Weights of a small GPT-style language model, trained from scratch on English Wikipedia: width 192, 264M tokens.
Each number is 128 + 24 x the weight over its row's rms, rounded and kept within 0 to 255. Layers, rows and columns count from 0. Numbers have three digits each. The size before them is the row's rms in percent of the matrix's.

# layer 3 MLP gate, 512x192, rms 0.0965, rows 250-298, columns 0-95
107:111133174131139094176105112123150121140164103164097122095103154133139120132114109152124116104121120104139141067073106130146164113143147167075148146115105145141153112136105157155137093084125150145126123129088132135145134127121132133168111136137142140155087146141145098096122108137103169129
110:094137118141114104143112142159111130187109107106122169105111186160158089108094132084147100101127103126126127145088125143135144151173104182139044108162142147112162138099154147089102116114134110108106113148101156112131115094101112114119121096125101138150131127136139142109135145150132174128
093:135114137107095120147122092129080128113144103119147106176109120114091066135128107134119133179095117153145092125090150116115146154100160108131128121153122150144121124128167154111136142146143104149159128176121149096129139109159099169121115076106146200149112106118138110098151133135091127103
109:110127125138147107122131114080152129135157129166124134094108118107168127118110119093146103087102152150116112126099127108112181083161104152129080109130096198114113117135113159074099069112154140151143138139104126103140146121128142106084118102134109118152095131119121116119132081096147160135
102:142116149093159107133150169114150162162150130153172111167130149107140129142082127134153142102173121130141120119128111113123138144086110120099131123106093142160156142136087151120136097124085131152140132118123114108139100148144086120111139146125118146057092158121127110147119108170142143141
096:151109113128141075124123130129136156121151126170112147131117163113139152136104134132165104158087133095145157162136097161133112128140082135091160106108104123121166135140119105149115118136138183125119151079146108130128117128122131108117159104105167097077117159117150118173164112142119132150
089:076140143114114129119115131183121112108128170159087145136124129104141118126098131125146160142095093112127137135126057131146134121085120107136151137118064162115100154114146103129110136155135142132153128075120143114144126108099121134160115139143151137122149083148145112154087183143137127123
097:149143140111125111138071158152133148127107119088099117126149146156164135123101086149101123081088097156126152072102133138124154120080130152133116126130146152182122120123094103108148104107129123139155124159102152116153104118116082131153154097098136131160096101111138128117168140140113137097
094:137124085101145150112128116105143123113136148128154184163110118127114126123152149142123144111155128104134166130158095125118085166131122132091151119113143160144136139134125094114109161128091072106150114122116075169142116123170145149100106114167120142100141151113157117162136116140137126111
109:130106123142178123095092127185146158136095157166129167121109143094155165122088178151122165123148099158147123108100096154137142158133082106104094141107112160131137083127111125115133113164118133114150127094123152111121126131105141104145134148129120090118150096157157129134111166159155180154
095:131103093151123161142162108171128081156134132183129111188081106119101181148120101113145123072141117128132124114125158114115153081134138120120098181120108128174141143110157126132117139123103120090130170131156115133102164081131139135140122107102158131115110113113127123125127093146143139119
088:111089081126142165147113112192074109117136169105111126140111101118157121210079121133147128110157122106105124095120137125143144129161136158157172137109147128124106121081090089111125115124137146069184121154115136147104118136154159153128122116119135084167133124125163131149145135113124097126
093:112108158070176174131076098154105119107164158129145192103139136117132119141116088137149137121136080100105137162104118130140124145132099125146104126173100144149158113139139137091182114109096146122128119139158102129151107129114101133088120135141144149079122079152128150158134132123116146124
094:122120138117167122121117100120138141116100127151111142118133125123099133166134168114094135138195087124164138106120130145147131168114113128135144107116084136140168093141119135085121136202144166124149160129128141097117124143123132138106130151176160096102149116136124105124115110136125135119
090:109093070101135150114147133103075123119092150172164131126124101137113110103154082135117131085088120127102137165125137102089104136186139114128152125137121089124114129115098065170123146069092101104148141121114134159119147122157123151127132110133114135152117104125128141143096127153101123136
104:122136096118110103117091092155126099141131101101124149115094186115109147092078093099144127085083124124147126123156120119119173095149098133117120168111114134140128150101149170120107132124147123155140138111128143103155149119108126100175125103135157174135116101126103045175086143153078154147
108:082151164159189117080130131106129086122141140169116141148134168096103153140148113100127128126160127169135129137096104122106164157127159126160157103113111149159134128163119140078085139133172110132152155121121137114132143132130128104073116103137135085132135120111146142125118100125162156164
094:118110142148131122127164170122114145141183110126137140159115127131132137104155087155099112135089115129096064130124081117125155129109158138116149167105079118133132133112133140119128147111107115123136092088159122134125104121110170105149092119123113112151119139152090098100102149128150128105
106:113122151143168120113136145115145135185084095113087128113132197110157093142087139189111109088129110152112123130156151127119147127148138121132159142129124158151122169174149123191116148157129171117150162106154115101115106129108116087132154109137119128146153140117122152134181096111104100129
102:087083149131153137123145155154122142140125077145121094137110170120135128131130110130073074120135155144132127153114144137089145153136165138115101126133134147130166078138115111089118118142133141115155145093118171142128136103131080127129120181110129138112095095154134124138119125161140108118
100:131158150153153124153127133121112108108132133143125115110131148085132093132127092132149109128112161137108142119080122102118157109137134118123156140125121149134093074095110158148104123089151128135092141144136156113134156111151126151140132076092158144129112131130165112142152118154129143099
100:114121112135136121123144104133139124089114125116135123128105148127129139090099086116139091100128112146122133124104138143122129136159114149108087160108154129107118126102144128138120133125166153138143166160158148150139128062109154113147149103161150146176087118118123106088095149148111166150
101:121133096115109131107180152167126060152080111130082096128089127133055126113146151108107134136122130124135090131160149103098119144164130100136125118137110141130108099122149138140141133142141161110122136121131152081181105114112133142155161101122145177127140092133100083142124151167125144094
089:149101142067105107144115123126115108128165097159188114145146120119092143137129163100166107135113102147147166167098133136103135138149124159164141094114113120093084120123085163136101116129125127124128198117107080136119152086114117147109134186117129142099132092093156150162113141141136101119
098:171149092138138117117146156123135118140106096141123132125149135142106145142107119110202143113173107116121146146133106135154146104131106148169142078144096161134128077126125146110137094139114159120120129115094105117135112153150032072109160117163125134102104144089129171145145155121125108120
095:129106168098153171151134148137108160124120118151117128128159100130079086146120116113133140100163126146108097112135168093135146157157109162135137125119150138186164091134089108120152128135152186106161116106136152129118129116138104111138150110155110105177151111123159164151121143106120113099
094:134134103106122112110117106156175128103132099107097153107136130083156117128141112102161116155112172073086151163110092139125149124137112126103140134127093140133142128165109116077135139105137088113167142099103168078140135142125142082123102123126111146082102131160171136142126133152139132115
096:146128167095132143128138145123111172142105089140155128126157104134146137139080146167126136165155109151116109120123134155110124126051155143102100158096089130162120117117121115150163079157117120124100111098137134129115111150134159162147127138138119144149134170164132150149151137121127087089
105:111107140060137100109084104126151098176104088117172142124149169118142122084120145149120129134095110118105092152073104168099138142087103125133067148156095159146127141136124123138165126107093149172117160112129149100123109150065112120145129134133160161128119107152129111125096106133113164093
131:084147153163099165101097120133151073106145107117129155119090107082158133130128124113134132112089179127112130137099116111122180157135142095171146116155102133131118087110118140124089129077150131135150101102111131110179133108136135144126158150130099170136146094115111165117101136162175156125
090:085084155124165138122136171132128145131103119121078122100099124121131066120131107053120107127094094133145128110072159105116145128138148118158120160121131157182119145143112149093127134153150146129152152142162124141147166121128155131133101110167147156131121135153109126115084124151145149086
101:103098127131153133140097147132096144132138144140113136134106167065088141104129124097141118151117109148136118146128073084094159186132151107117133079126114166150089121106127140118121141124126138099149109130110149107172108111130141162165119123145121135157096103158098106164129119138135162126
091:066115104113195153113147144116149118130158117127149156148165136111154133135124153176121120132117123121090135146129156127138145158146163116127104152119113128164133124120112098095151124126132179123116144132066115147109095164191110109131123138108112082141083131106135099177157115165143159062
097:130144145150152122115143159150094128166101145156080103157130125150091119149128112100117135146178130134106147123139146091110139156133139156145152102131138112146103116109128064091119165139143158124156136148120096105088143120103123109104155129162093146086160104086113157147082105138141144140
108:120051149109132123114123104133143123165128093164140145165164142098126100154116109129137124131149119083110122144116139137141152120108154158152127145089107153153172122101090166117177074151117166134113137143135128158116138104105096094119177178148113181131132115134110154151130141142100125122
095:136120156145141131124136146160156163135083161129075105094099134142130100103127095111103150130147104144121164106114111120084137132131117084160127080104064127163122140070111107091129139134148204113152146075111150125119154141119135133111116103145097147144095136106138171091109134168121119127
100:130129149063171104128126115149141114137131103090110134154119175123111178133148134151126126128079158106118094116117078075096175129152156119136111111135108120166112100120148148179128132107092142126136133163117162143156124134115124119134099142135145209137151134147107138081098147121117109100
113:115144129142146126087097129176087091141128166147087102126127134122088094147073143120129161134156138147110149108109119140118153110119090118132135167105088106130070079148055142107107054123140148155129170127097120107147152119134106121159107122118130134101097163106101119164122140140154127126
117:086125116143106090080122147132137105115110152128104171127131136052137131103125133132132115140083131163157089115089109109150171134158125145182153144140121176139112101168132104129078153135160132142144118137111120071160129143074131131127142120111111126139139122150122132127119124174167166138
107:159113093124132144156140172110148130194114106155129118129124103141137134142149108143148106149097120146127085122137143054111142166103113115138096145166077118180166128085124158104132117131100118104123177116137178120105167089154079092115120133139140135135132142159103119128143103112085095137
092:151141154117121131155126186108142079100111136136114098127115101149122053089112107105146100117076128131119149133117149109072138154128146160115146080144129141134084121115116113132106152108130117078127135108125134108181159128145098104123149165105145119124162187075123145123147096136118125099
104:127163151140097094122121066142118135130129125081094119158100115112092108124138155112145089075133109091150113115133086113116152097117139094160139158155117163146103143136156140125149128089170103108109139128127126148153145106128132132153097137144102142163140114142153108125099147158118150081
107:111137173132161112134143163092129119132095093146131131134111147137141153131141181135117158142129147149148144155090195123095175122131128152153169092116129121115146066150073127114094091160142142145172140101113133118126164124099094117093074088105138129120147124129122151144122114152144082141
097:139146088135111157124160129111105117104111157159140108125149120097091125114140124157140131096153130146156166134140075110096119128157171124135153133148057094065118169128179163146142131174157162102120115145164134133124165171138138154112122133131120156114100094131165118123104124109170110147
088:098161136144139112160107092149126140142137189125138124098134073122111124138163128092123140095131134106145129160110139114076149130172149127134115134149146166139110101117099143112117061115149143137138094129124139146120130120167143149129097154173095114118124099088093123136120091117141166131
100:136147114129126141138120153147114096144127148135130065138124162147168168102109107130121112158095121162116155119094124140126142144091203107148149128182109133154118150130140151147141180132106113133100117134114135106141139137129135163142104142129086108103161160154129098084135125154142104096
112:103111164056112109129132118143133144148122094126143135138136125155156129142120133130142121139123129109076104082093073141114143094116129150145092119139092132148114111091166147128178118099125128144102126086134118124153132127103133128191149125127122183108116090153126085140113147142165151080
093:153089107159087153132109128139119165107100130164107186142102147120117134074119067105119152127145120152107108108133128119151144109138147155149122124124109174156144148107095153137118152164155148123137116169098126145136112085092140131126148143069125105149118164107152147068146128156143136076
093:101138111107139095092130104127125120157132137114127124131126112079148144103146111081069123130147110129108187122136127122124122128148144114166119124153140126095126095111135114100170115168162080121138125145089097143114107136127129109138089153139158153112143097159141118146062096167157103120
# layer 3 MLP up, 512x192, rms 0.0885, rows 250-297, columns 0-95
100:122118122117097124144146105163095105136137139156103126166143089126107113118138114128109104131118103120099108125157126163135132118176125122112108117107109112108074115114120135137117096122102134164134144128121097168129101075117163139138096146157201186136140084127102115122093178099055110105
112:103156135133102092131151111140122138172100126142139143110148131127135116130134083109136147139137119124125132129140058165143142118112102183148079143170102105092116126128157167097097116120148095108097143107121133150135095132111162143124089134143119167138134139135148111102117133112148137141
094:099137140148130101124175129127138134152104177138133159111143104105102131132143131138102088145136138131150070180116112170163114133128103153115126104105141172137129141119121105136103131142167156150135158095123146140128129102083170118158150085128108149108106126096135172134102113117165126150
102:140143138142175168092144189131119113121097107101126111122138132150112125161141152147085155163113173147155153142136123074108116162119120143086158161102143127127103129121105130099131141170167139135157156121114136164110155159151160158126123152157089077068107125125129154144121143146090107133
100:170132169107162135148143120136120134165128110116129154125155116123170150132120134148139139135125137124182100133150117137095119111094117153086132130107075136131174124127117106109136126142146136155184135144147164124119131147103072170124156138095179096126112135189157104118083085165127116106
097:105120127138152183161161140153152124098114095109163143112122095167065089116159115142128148136196125120134117091120096062115140120117142136160145156126145137143120126135124126147173178140084148116149134171134144148148188134120166152126127123117117113149130062158091125090086131124138140109
091:090136121093097116135099134119126128111162142140086125146133155133163143163097138156151159119115142112131138162142120160159139103080128103124113116141137139095118114126151117141142137120093103149109078112118128143139112100150151127175101131121135160100147125192172112153143167124126116122
102:126125138146110107104134136109169128122102089132107092095110124120124102107136115105087111135127120099128140146115153105137114082121090124124086109094105131130149112124126106105116141148108130151112150146118113133164126191131119095115146139098139159134172101106179144105075104097078127085
101:167167132140130099173100110134096134145115129090098107114132177126142136124097139140144114140094164116136139135099156116135146094105120112153119081099161092068098146116124130116142114147138144124087105178149168082107149146092100102149162160075179125113085125123131114121121105107151142124
096:123128091128130139131182107112135104102134105104081147130129151119111133119157130116103100158139115141132165132127160066121145152183157126142110117117105114108128129138100116143099147136138147109193111150092157142093130147136164125077121125100173133114120151169096173100142117111106109162
099:117161119137160162097118146138099115140150165092074156108132123136112155150106144140144147116167074146091136132125137069116110151125134142133135104130158143130102134093096103093142134128161132100094129122070161174137143129105098134095091115142116095093129117111115135142172111111141109111
094:147109135114093104100165137110106123154111107148109133126088107094132109133138120115169135081112124078118113118162093124133123117129108139128122147127152158156152152106145111113136106115147102141124136137160193095125148123147110102080077084155141123162096164146120085109134107146129126167
098:140137157141123128109155110145109175156148123145113135137118142126115157141137105169143156119177096134100109149122087131198117134128146074073156194073127127114165126157134129112159171158105089128108161095133102119067095184157140151112109145117151131145125129104113125100124119155161112113
103:105124171111156135141104089136127133134142133090114140138108132111081149132145128075120116099108116074161101140132124134108119184110117138122147111183149116139107133130099125148142080166141181134176171162090085135119138150103117161126145142126105114133114140111154143146155152133120146111
093:129163135162152120156134157184098126115120108106079131123126192139111171094113117142133124124142136126139097137125135123135145121157161159102170119170131118101132133155144167156136136131117136094194114124119111134104116108130129088155153089054130090114144133135129097086101100103116129163
109:145103137136105102122141124093129125133142158149100115121138077112148094147133122161104113185111077140074145108102133155144132126119126092120152110116127133141084084125129079095113101130136120156129106149126141138110109119139140129140111143143122087149132125130175105086136145138156160104
104:133126123115129103100130156145139166111067149126075072104150148157107112132124154159131120131128124136094121127150156133129124105115135123137091082107151171121153117103152156144149090120132111120125120149088157054141119172123127127150110156093136084131126111144099136117108078134127145129
098:136144100161155111124129108116136155116122157119139190103117134131117137127120141146120120142162096134132149106122123118148134124130134159130096092087127109145108124113098153100118108140153130095142137145114144147127155093114145123101121157158107095114163166114157168163159147105116103109
105:133178115144112126120128102129116115113102120148097119167078151108119106161168082089101165104081115148167141124137153092120166103137143112193143124113128138097110134196119095148138108127149150148161119114138125108107157188144111137114140118112112107115162150094130116152132125123158147137
091:115086139121119136156153111092130164149120121158138126149113127133123123164108200182114099120149130115132097147137117112171097133107130147113135169103155129151154110086134119146141148172145160110173144095143107168077086144141099135121139146076152124118096095165133200145148163133092123119
101:087130159123178111097142089119160143122130114112115127111161143102132133154151175143113140147152094132149119141127151128145138134126130097146121159142172108130162144134109100129123176101165110147128121108156117103151153135118195153136131100190187119135144119106172083133168111157108127107
095:099135162110131103137105136121114142170097131121169108152124122126148124152147144110088156120119071162100102140134101146155145104108187127149150152119078167121153125182065122080143143123114102129117111115138126106133100119129114179156128145116139108130119155121130151109129071108105124132
098:117145152125123115130170119123109085116109129132102089098126101142106138139117136132144154130099129163135122174121153116105142093138119120126177069099108159146148135146127137131091136090138126141131099142116148146120141127109169096102113132134120147064132121156154155128160169150127113132
093:135148112159140186115128131147105159118171146126086083186088134147078153117078102129130138105160117117114123141136152075159146164149162079140165165075127168164096145103143098121115133104117154121147120186093098164123141144119171124140124096120106139146092109151085112150172094126138125166
108:128123116110143151132118113123142111150079100099094149132124163127115158149114107121147128100137093108080147154163102139157127054151115141091132109133109159124149099130152136136174123079144174117155101089123094093115113138150092093144147117141140136146113137135160122105146165112131128130
098:160139108145124099121138099132147134128165129093125143091117148149151133113094108134128072100104105115115140113095099172121093090105127135102148152115125081088100131080144117131174087109136115171109128155128085118085113119124145137135108156125129136095100091106125118120124160136148126132
095:134122119111154138080108089119101085170123127076197116105149165167107158125109121147127096145138124109121109158127133116161132183103103140149132101110190125107131110172125100103161118112115163127127116173091091158118104143090117127144160106138117126139134101171100143144145105126119188181
101:120138130126156111140104153150112108134149105125141158117167152126149110138190136144106135098089126111138099105136143090147102122157133133130084099156096167133192158140139085114102093165103132151092131103120145111152132129103088132154157096162110135122094118137105139108121123111119146150
101:127135122166120155074115134166095171111065141100160156118114148118134130148135154130101115116113099133127140111118136130153130128142136112111149147133129153119147136089129066110131151151159123121089089141054119135169088096104102168143171105117107079159152142166126131138113120127150125105
112:162119095160136121172134103118107147183110111147140138135160159112137127141109103088102123139110127154156107135162114151118136118133125092088125143135134153136155156132143079129144118151132149138128123127084138128135148102164110146119077094161125068082134117131107135119093085132108139157
093:133151128098152093093092087130104119151135114180131134128142134113131140115110099154127129110183144143110160129175067130135157098106100107132177091126101129105114116142183090128176151115134130162110137099091120122113098149109121106114140138117095107138116129108146140176166142123137122149
103:139098116131168128154106116131118110114146156120132108153110130119095150137121142122145124128120152147130128129131129078096139197185118171154133031135137160100087142099110108116123154108125107119137087124092127117185109126157109129143134093164114130129124168138113100139143074114158139140
093:132121158119106102135099119128108150095112114147087140120154160085138146101114145138076117142121101114111078085108138117178110134106127148115122119143115109132113104127128155158153152151161117131166177089141110129131111080112123155133130115168176176170086083166110145113148134148119130124
101:117112116147124099172097108087140144092163092104108109134168120152122122130113140090120106135125114129095131136129121108143121149179166144136128110090091116135126125158093106163180117114074118123133138119125194133154123120114110139095091080144118089118103109133138115133131156126078134133
105:113176077114089103111119176124104155111146133123123141107121151145151115119124176172094105157148122157113119065114091180124117141125131072115120128114109119139128129122140081141108118085098128132105141103114129141115125142113110174165065138109183108129119070110094149114143144109163120141
093:084099109109114072129141108125147066140177086120123147162112152091137117129121136123167090119108133140174090123116121146120139118134151129125111134155132122123148123167151177148130146133145109164131161150161105100129124107113121112141122160113160142144106139139095106149118137143098166168
100:144192147105127113126114102119141097127178130075149114122113157130138118133108101143113120168098103109123156124130150114112124118129165095143163049140157106114122131099135143134144159144159103159171099126137153130154107155116146145085097099151104120138118047133090102132102143159131115080
107:162166109095121131111109123151126155141137170140109150145133159158122099155102172156153131134139114123122151096160135170124115114133113115111104137138151083087124138138103126154157147124130119157102168109169118155168118155106152165164087127089096151104147115114125099195134122105136154158
117:106112130126098101130143136113145138085123147142125175102148174122154113112158180118147087095143136158122154141119141126141143117137116138142136138088092154147111131127145130160105191143156132135095113165128080118140138127080181109120134104125119145145153132117118159145093119156135144135
106:104096153149170118112119106127126112085134135093136121163141127105097133154130140109122119113128140136145160131104138168090117085151128126131173105103138152103109108161161076157085151163134155132123112135115109087163082137114140125128167104115135141142112141105151125117120116154114116138
095:141130136116083115119117162135172109130116119154134118087101167107138150111123099109131157143086120112128070155106133108101131094147092171081090145185130117103120113110142179160098142108107130119105160161107123146154145135129148139166112135121132154131096102093141116094124133106146121136
103:163131124144109097150114104124100168116102122141111149105128096112125159136134137131156144126114171142125111097115137131114113146096146082102138126130090186153164156138166108120163143160122109189126124143140096134142124162090149130105141123133153120145139118128116121134082187153131181095
099:136144148121149097160136161135142107116113157103139144126152123147185112162112156134158123154174096131160133148134122076163124122142155146136135139091122121113072174128119116106153148093106103115184158111139132203070106146153127143153147127095134111132101123137129143148085162114124133079
102:115112125153103108124139116082186132142147163133102123143121147123096133129137130091143123124091119094110090124140093111145120134123127144122149148108143118145108152117120128159121147085120125142154160161133088101149120131130132130128089142111130110146151161117143098109159130099142146155
092:150114060120077145072102131138145148149087106117119146123148132075077087113153113121071121102095152098120110087170179168160105145161141116111119117163118155100117131128142152140123095181129149136086126148141131112112127124141116133126104113124179125153168113136093128109168130131103101121
101:096133155124103124129120096129134103145172175098161125117104091095131138131140158089143140082124126107138103087176136099162119120164179109101105132102131103106114179121106127125127157146146127114114113189108113134127100116143141172093138155176138120093124186090102113162137142155126145137
102:106110132117125065132145112129147138137146141122151127142076089143088119134135115099130138157076136125150143120133129084097127128148134116118150109130209119068103116114117142107143111125100099148158112115086097134150102121101170139146117125137130173115117114171146127163102067128146142159
099:107115155125138141149159131127123108142130141129120136128122093094143113120119133094112094125126153091153117122149077110124123154141145094132155063124154102088117075091112129144093119148135129142154117140135115123140156127104170181099133166143129122102144140099120128115114120145184143142
# layer 3 MLP down (transposed), 512x192, rms 0.0812, rows 250-297, columns 0-95
100:120125142126113091120096122091097108123167139126121149158125081124131143149151137079125125107159116104120100133153091114091054086194140140123141144118151140110150122129111136116129115099095103097143157138136137125138137125136148141129173148114089110194135111073164109106106137087127136094
101:150090134158151150119118123129093160082133152116158093119162111116120153150140102200130147143153167133144148132126130117147045118131171100120181117097112128115115098137105117153150108158116155140176137112122141123104136130146133135129125153128148115103120131114164141135153152098123078117
095:129170134114105113140139106125052140054086118115120120103183120085107099146144154106150121155132106160164098136109120134154081147115138121127099121139138152099111177158156129128107162171159099124095091141126154105096150115130101166115138125114134156117126140120126188157117100089139140145
098:117130140132128092139082131100149143131129125152145160141083132140161130093136134097104126098104192088105155085111153105137214117135107134110126136141094134140157134155107139096098135115143108110105171151087146169166117096125136117095129093165142139150118155110124099104113146111129118106
099:170108116143104156155144120157103082144147117168117113190136122121108144114132131207117167116112119119109169125096137128131051154118135103167154115125109153172138109123136121113116095143102131116099090130095117114167133145156131116146122150169067117103094115148140136150151173110096137095
093:156156139106126095108099159098131148136165137114124128142127163091150171177100131157115119140064094106148135126132101171154168112117111113096115098113100116145123101145109111087117093123150120126115151099104128103113097149121097069103120107137140130110139171098150148145140127155134138124
097:149160141120113068140090142114111121071150115141094116088129119120137138152144154172118127108118136148132116155157155165105103093096150115095087120120128118090143107146159117129125143135099099122098075125148119133124116073141146118159135156106116138124154163125183141175166155126118124127
107:150130155177120080166117095160116133132098191113111146159098121142121094124153177198114124145136150140137122112144143119136117103168129132128100123133152124115103141132127151113131112112134114129106132092122170084136136103144112141132119147133156148128131105141102108130122163184075121165
095:098057098131113150109120144116126127087141136130160134131127088136076119137197128112106123129150112114103081124143088123129139170156119118105135193149093131168120137137136130123097138128119126103166153127131106152091119105174152137108087081186086136115160131142152124139160138149113129129
101:128146077120154109102132110142164126132144108125149119164134155133117138094111149114104119157137116161116133140124100147122101102131113124115084124104101142101172102139142084121175121143108134102129108057118144145140122129052122108133146163147142102095147115146136070101129127147138169141
103:107157122133130115091117104142113128066125098153102147079170073089126135196140102127116131170117159138162128118107119084184101160123135172174121106084131133120113109133134125089156137119170160148102143133122106105136115126103111109177112113132126144119138122107161120124168144114106129117
092:149115105108154137139136124103121150079161140129124127170141149167112141147099148169115137171158125136085121155117162129118174138108138150142172123109126140146150143146101105123137119089124134120146114121132062154103130115096143138160105150098123103109133125149165135175108146106091125086
099:098106132122101110141131112112129132128136142145095105132125142101145133097102070173158173145129140108150129122153121165126198128102154167097168138114154119149154116132085115108145101109116139105129138129130107130088115147099138162132100120135091145091119096116129101102093146101096158130
104:083144140102147142127088117099106093060120145119128137157167123103120150149112117148159085110090181108137092132112095121103081122133111115088111118105166129116120134107122125185129081121127179098144156127115093107099123111121131119130142143085106084116122128124160173114164116096116114120
094:123136109069095078097117121107116145137112166174128141096151125157106137130170101103125131123121109156101130148144127100120133113118106097148065195102118128155101117133113059160163103114130131065112142113115112143108112145147103121092127123184093139132133098142098147125138124138134183092
112:117110089127092115105115142146131141105139145153121166061118107152154098121146121143153142163122109123076120126133108155132201104106102121117134132138113105143140073105117086096094109132162127165104113136138094143140128105141155155151114130151185072152096128120119091116132160147120143108
104:105125090098131094057112100116079117139143162192145106173104142139113104117142141104113124110149169106132139101117110078121119142147134150147121113138084165093170144124139132132135130098143123104134146181084144135142133116121149112104150110116137090134162132166128151105133117143121179101
095:136149155114142141134116111159161125128105156119134128074154084142111086139077129097124113148145139137159170110134105143154219105125106141134074153139130117107077106156130143146162137104144138118135123122123123119131119082158093117120140115134130132104128145097158139092171129108146123145
106:097087123119185121160115120125102136107089124146140146128129142102035130114123117109163152138197100162138136116159153125104060137151166150128122118110138117132135141148118103131124114138114148114120117139123106147107157138096095104151120118151130153106136091120148166171175109130165134088
098:174148135159148158142139156174120164106149146117133146128124110163149120136148140150147136124126132099131116107130110136173075138124126116115103120080113095135137154093158100149157145098162161123118143173116098133108126170119141135157133131151129106137120127131138126132119127122109138136
102:150126157134169150142154076146151125101077087142128130127107111105155143146191145115160181107105133073130139128162127160130152149136073093103152182125137130101115143091105137117128154138136140106143111097155124107145121121109127171116126127148131096119102138142147106110122145128104152148
095:126117129115129090146103100141136121141124156135145145128124137129127121101085100108139109122125127163122099154136101151116191124139117114104108180113161102142121154092139138105141112133174114102137184116143114133098135101090128146132158110098124153151126129079111109094135132144103118104
100:112133105114085103118144123088137149093118129078131119114129112138130173095127118108108139146108104093140135164125098133095095101134131152158193113117161115115146173135113135168142129143174176131144152104115102116116170113159166125116092107130107145102077126134131106130149107117096139123
092:148136124182101091121118099077149107107085099104127144152108161112150092119154078080130106127116097127166126117123114144093149095152115123161139114118170152104126126156126130084137152117129136123101128138122170144090135114101118148115160137124152162133147118143155134120091167112127162125
099:126139157162139151148129113130094163135116126148128121173099136126157116131169152110146135149110116113135119119130127102102007173118138101131080176159156077107099140144140108088095118147125148123153134130149144118141128144139161125176129105093158117166151123153125134107066095148124132118
091:135121147086075150133106134086117134129123111166139104154151097105142151134132149151135131148118120140116127149126129099101255118146176161138112138117101148140151144120124144100115141153164142092113105121142113141141143109128154126131108121125175129129172099131124103108136153115102107130
101:081129140092137112165128135147096122157149156129124106179149146119125154132085109118115121104092115170130112105120101135103181134064110124126111128156102111144133131159084085145122129153139141134108142147145120203119168137118142140155120140111141143140126142120121149148115132098163153160
101:100117122145121146151139095078160155140136146132128116140095097094112136103061134109162121089147095113105080159147057137139153109148130158117142166128149117108108089162106158107130161115176153103126115127117147134135111102136133070141117152129154125124094125148132130107134110153106095113
102:117112129051098117152151112128154132134097102128100135074117122133103133129136097114128130097197139128177141106150087136113166120109130119059112119127139127133133150124143151088175162141105121147137167127110136144135143138127140129105179113113124120125159139138146139152136138143085131137
108:116138109115145147111128101133080117150138117125164134141100137121135124125105122096164135148143156137098147117127116107104129098169143077122082131134136115106123155100132133156106112099119156142133135094128163099131087138126146125155162099092086150156129135185126157097162148138142126109
093:106127137101138141088118104123109111122109125164128104142126130133119112105113098113127116156145116143115151129141109079124255124130138127130188116136112151124124110132130051073165159123122128138125146070089119116102126148113127082117115114144150115113090161088121120140139137103130098182
105:110135098158136116151159152093131100123149138098152147147160120128091132092107142136146119137161147110140100138134145084067060167128141146117089092146115184035104131127120141121148165132112118097121081099135135137134143160153111136146130090171167151180106174159108112127134108083109139113
097:093107090119131153114132095135149116134127107137081125119104109094105083093147094215094078116107153137127131097145118110140100111101107134122146142116147113118136144090160142145141110161098116136171153150136147104145099179148173084165116136107122153115119099123102123134107113128133135120
103:143151132139128133114109118128113128150130091138145135166119152114123114091170129179128128103091087128109118106147143135125144142094122104105157156101096137127117160127163164086081118119119117111108117186130110103158162117161089173145175087116151159116150117161146149122141115128140150140
103:075134139111056118136157137116095105138124176137134120162115148165141148127115173168157075154154172143114158093118158174119203127147117156142115152153163122104108142111104139148172108113131136115131151130125119126114110128102130103106128155169141136119148130103077157132122162100100162130
097:062137133103147145106147092128127156131134130129095143128075208126148133132099123098166122165143102173157141121143107143121159130145156086138130048150128179179153115129106155121120143165170170135117134098143125161123073127090124113108150091123133154147115118072141152118115167161125099127
102:128149118112102138143128120101120117080166149135134115115106115153146129124132087120133104117107073145116131132106145114131124124141156135102158180148115121163080110143129127150133160078139170144137165126184168124084150131155123133083131165157090123107141155150111129138150153144144150087
109:185102138123120132111124092149166149133137158104132183145152161155123131126136180126116088129116143122144132101124139132147077106149144110147133103156166107111141179098148127128163193150158128097114116110191135141142113140115141083141157138135119153111153077103134142173094130116112129133
103:141128158140161133189133116154138144160111095128118082124091123152150146171127141121138130132145139079135116122172154178129032115108158117108139096134156061128137112127126159126145100116125102091109178165119177136117151108170155131118101159164108131123137146110136108150167159125119093105
090:174108121110141126153145151127155133181131092139120132129137116172145107136175096138136111112100111159145075141149127105120237158105131130108088148165126139149174117088129158119137128116097128125118159113119142151110124104143103145106135141129110146097124143158122113109154155117105116142
098:166087101057088152112138171135088130175137171130068127154130160127110080123122176164125120124134078099114097157118151127149143121141099127113150125144127159125162112114125140132114152139134152136115183128132119075142162093192133112123104143136143139135144169070157107107108133170128153124
105:137125136124122126125169122115180161066082152154105136135136120104135147136142140085155161144071117154136115134086148108134103159135100110100162120129095122104155137142171116125115195141141177146084115138164089098154106146131088122127156132098177155114132123106156139158113131149112141094
098:136123137144100148105121151107120107111113119077129159107145104151134115155149090126163089081125094127100121140103109112128138130073142118107149093104109149143109125125128073097138140077140123119191116145159153109138130186142180094169158171104128102120115118131094152104132146152094144102
103:111139137107158128099122140125136155116137103107132157111144141114168102137106107171084120195134146148125172124110154179129174153096135121175122123133167145147133124164142123133142092117136125146081112122107154119116120126114104102139162105166123154134118143158130135160080118122128130108
093:142112141118152157165170164134142115063133128104144164123172142127138169096138105146132112146138073116145154128084091091160110116078141100164151102099113182118139141110116124133131168146146139154140097099083126117127136140099121141145098139136168139103120109117115170147123113111086115166
104:084130143141082145103114146131174122184115123114130141116129119109143119121101152150139130088106162114158105148167097149147090125177154125140134169088159133147136127105124116129126094126157122109137139115143121168156108155140102149092128148136121098087132100140103102135173148125146133091
098:122122112153106159127172144103128105120101139130121172100154153135122129131108135162114115124111130169091116116116156100158171133148112137116127133176156123138128135127102138196119178118104114135156145128111158163117108149105140120104138111154119087109103136169133124125143118110128128156
101:148162151133139175098061116140104192139114133102186120122102087113158155117092122155134148163157126106125115144106165153096128106145095126155146098146114156145108148097163122107104129114099140161109133134135154125070122170123145162131143135157098166106158072168119151136130174071133102146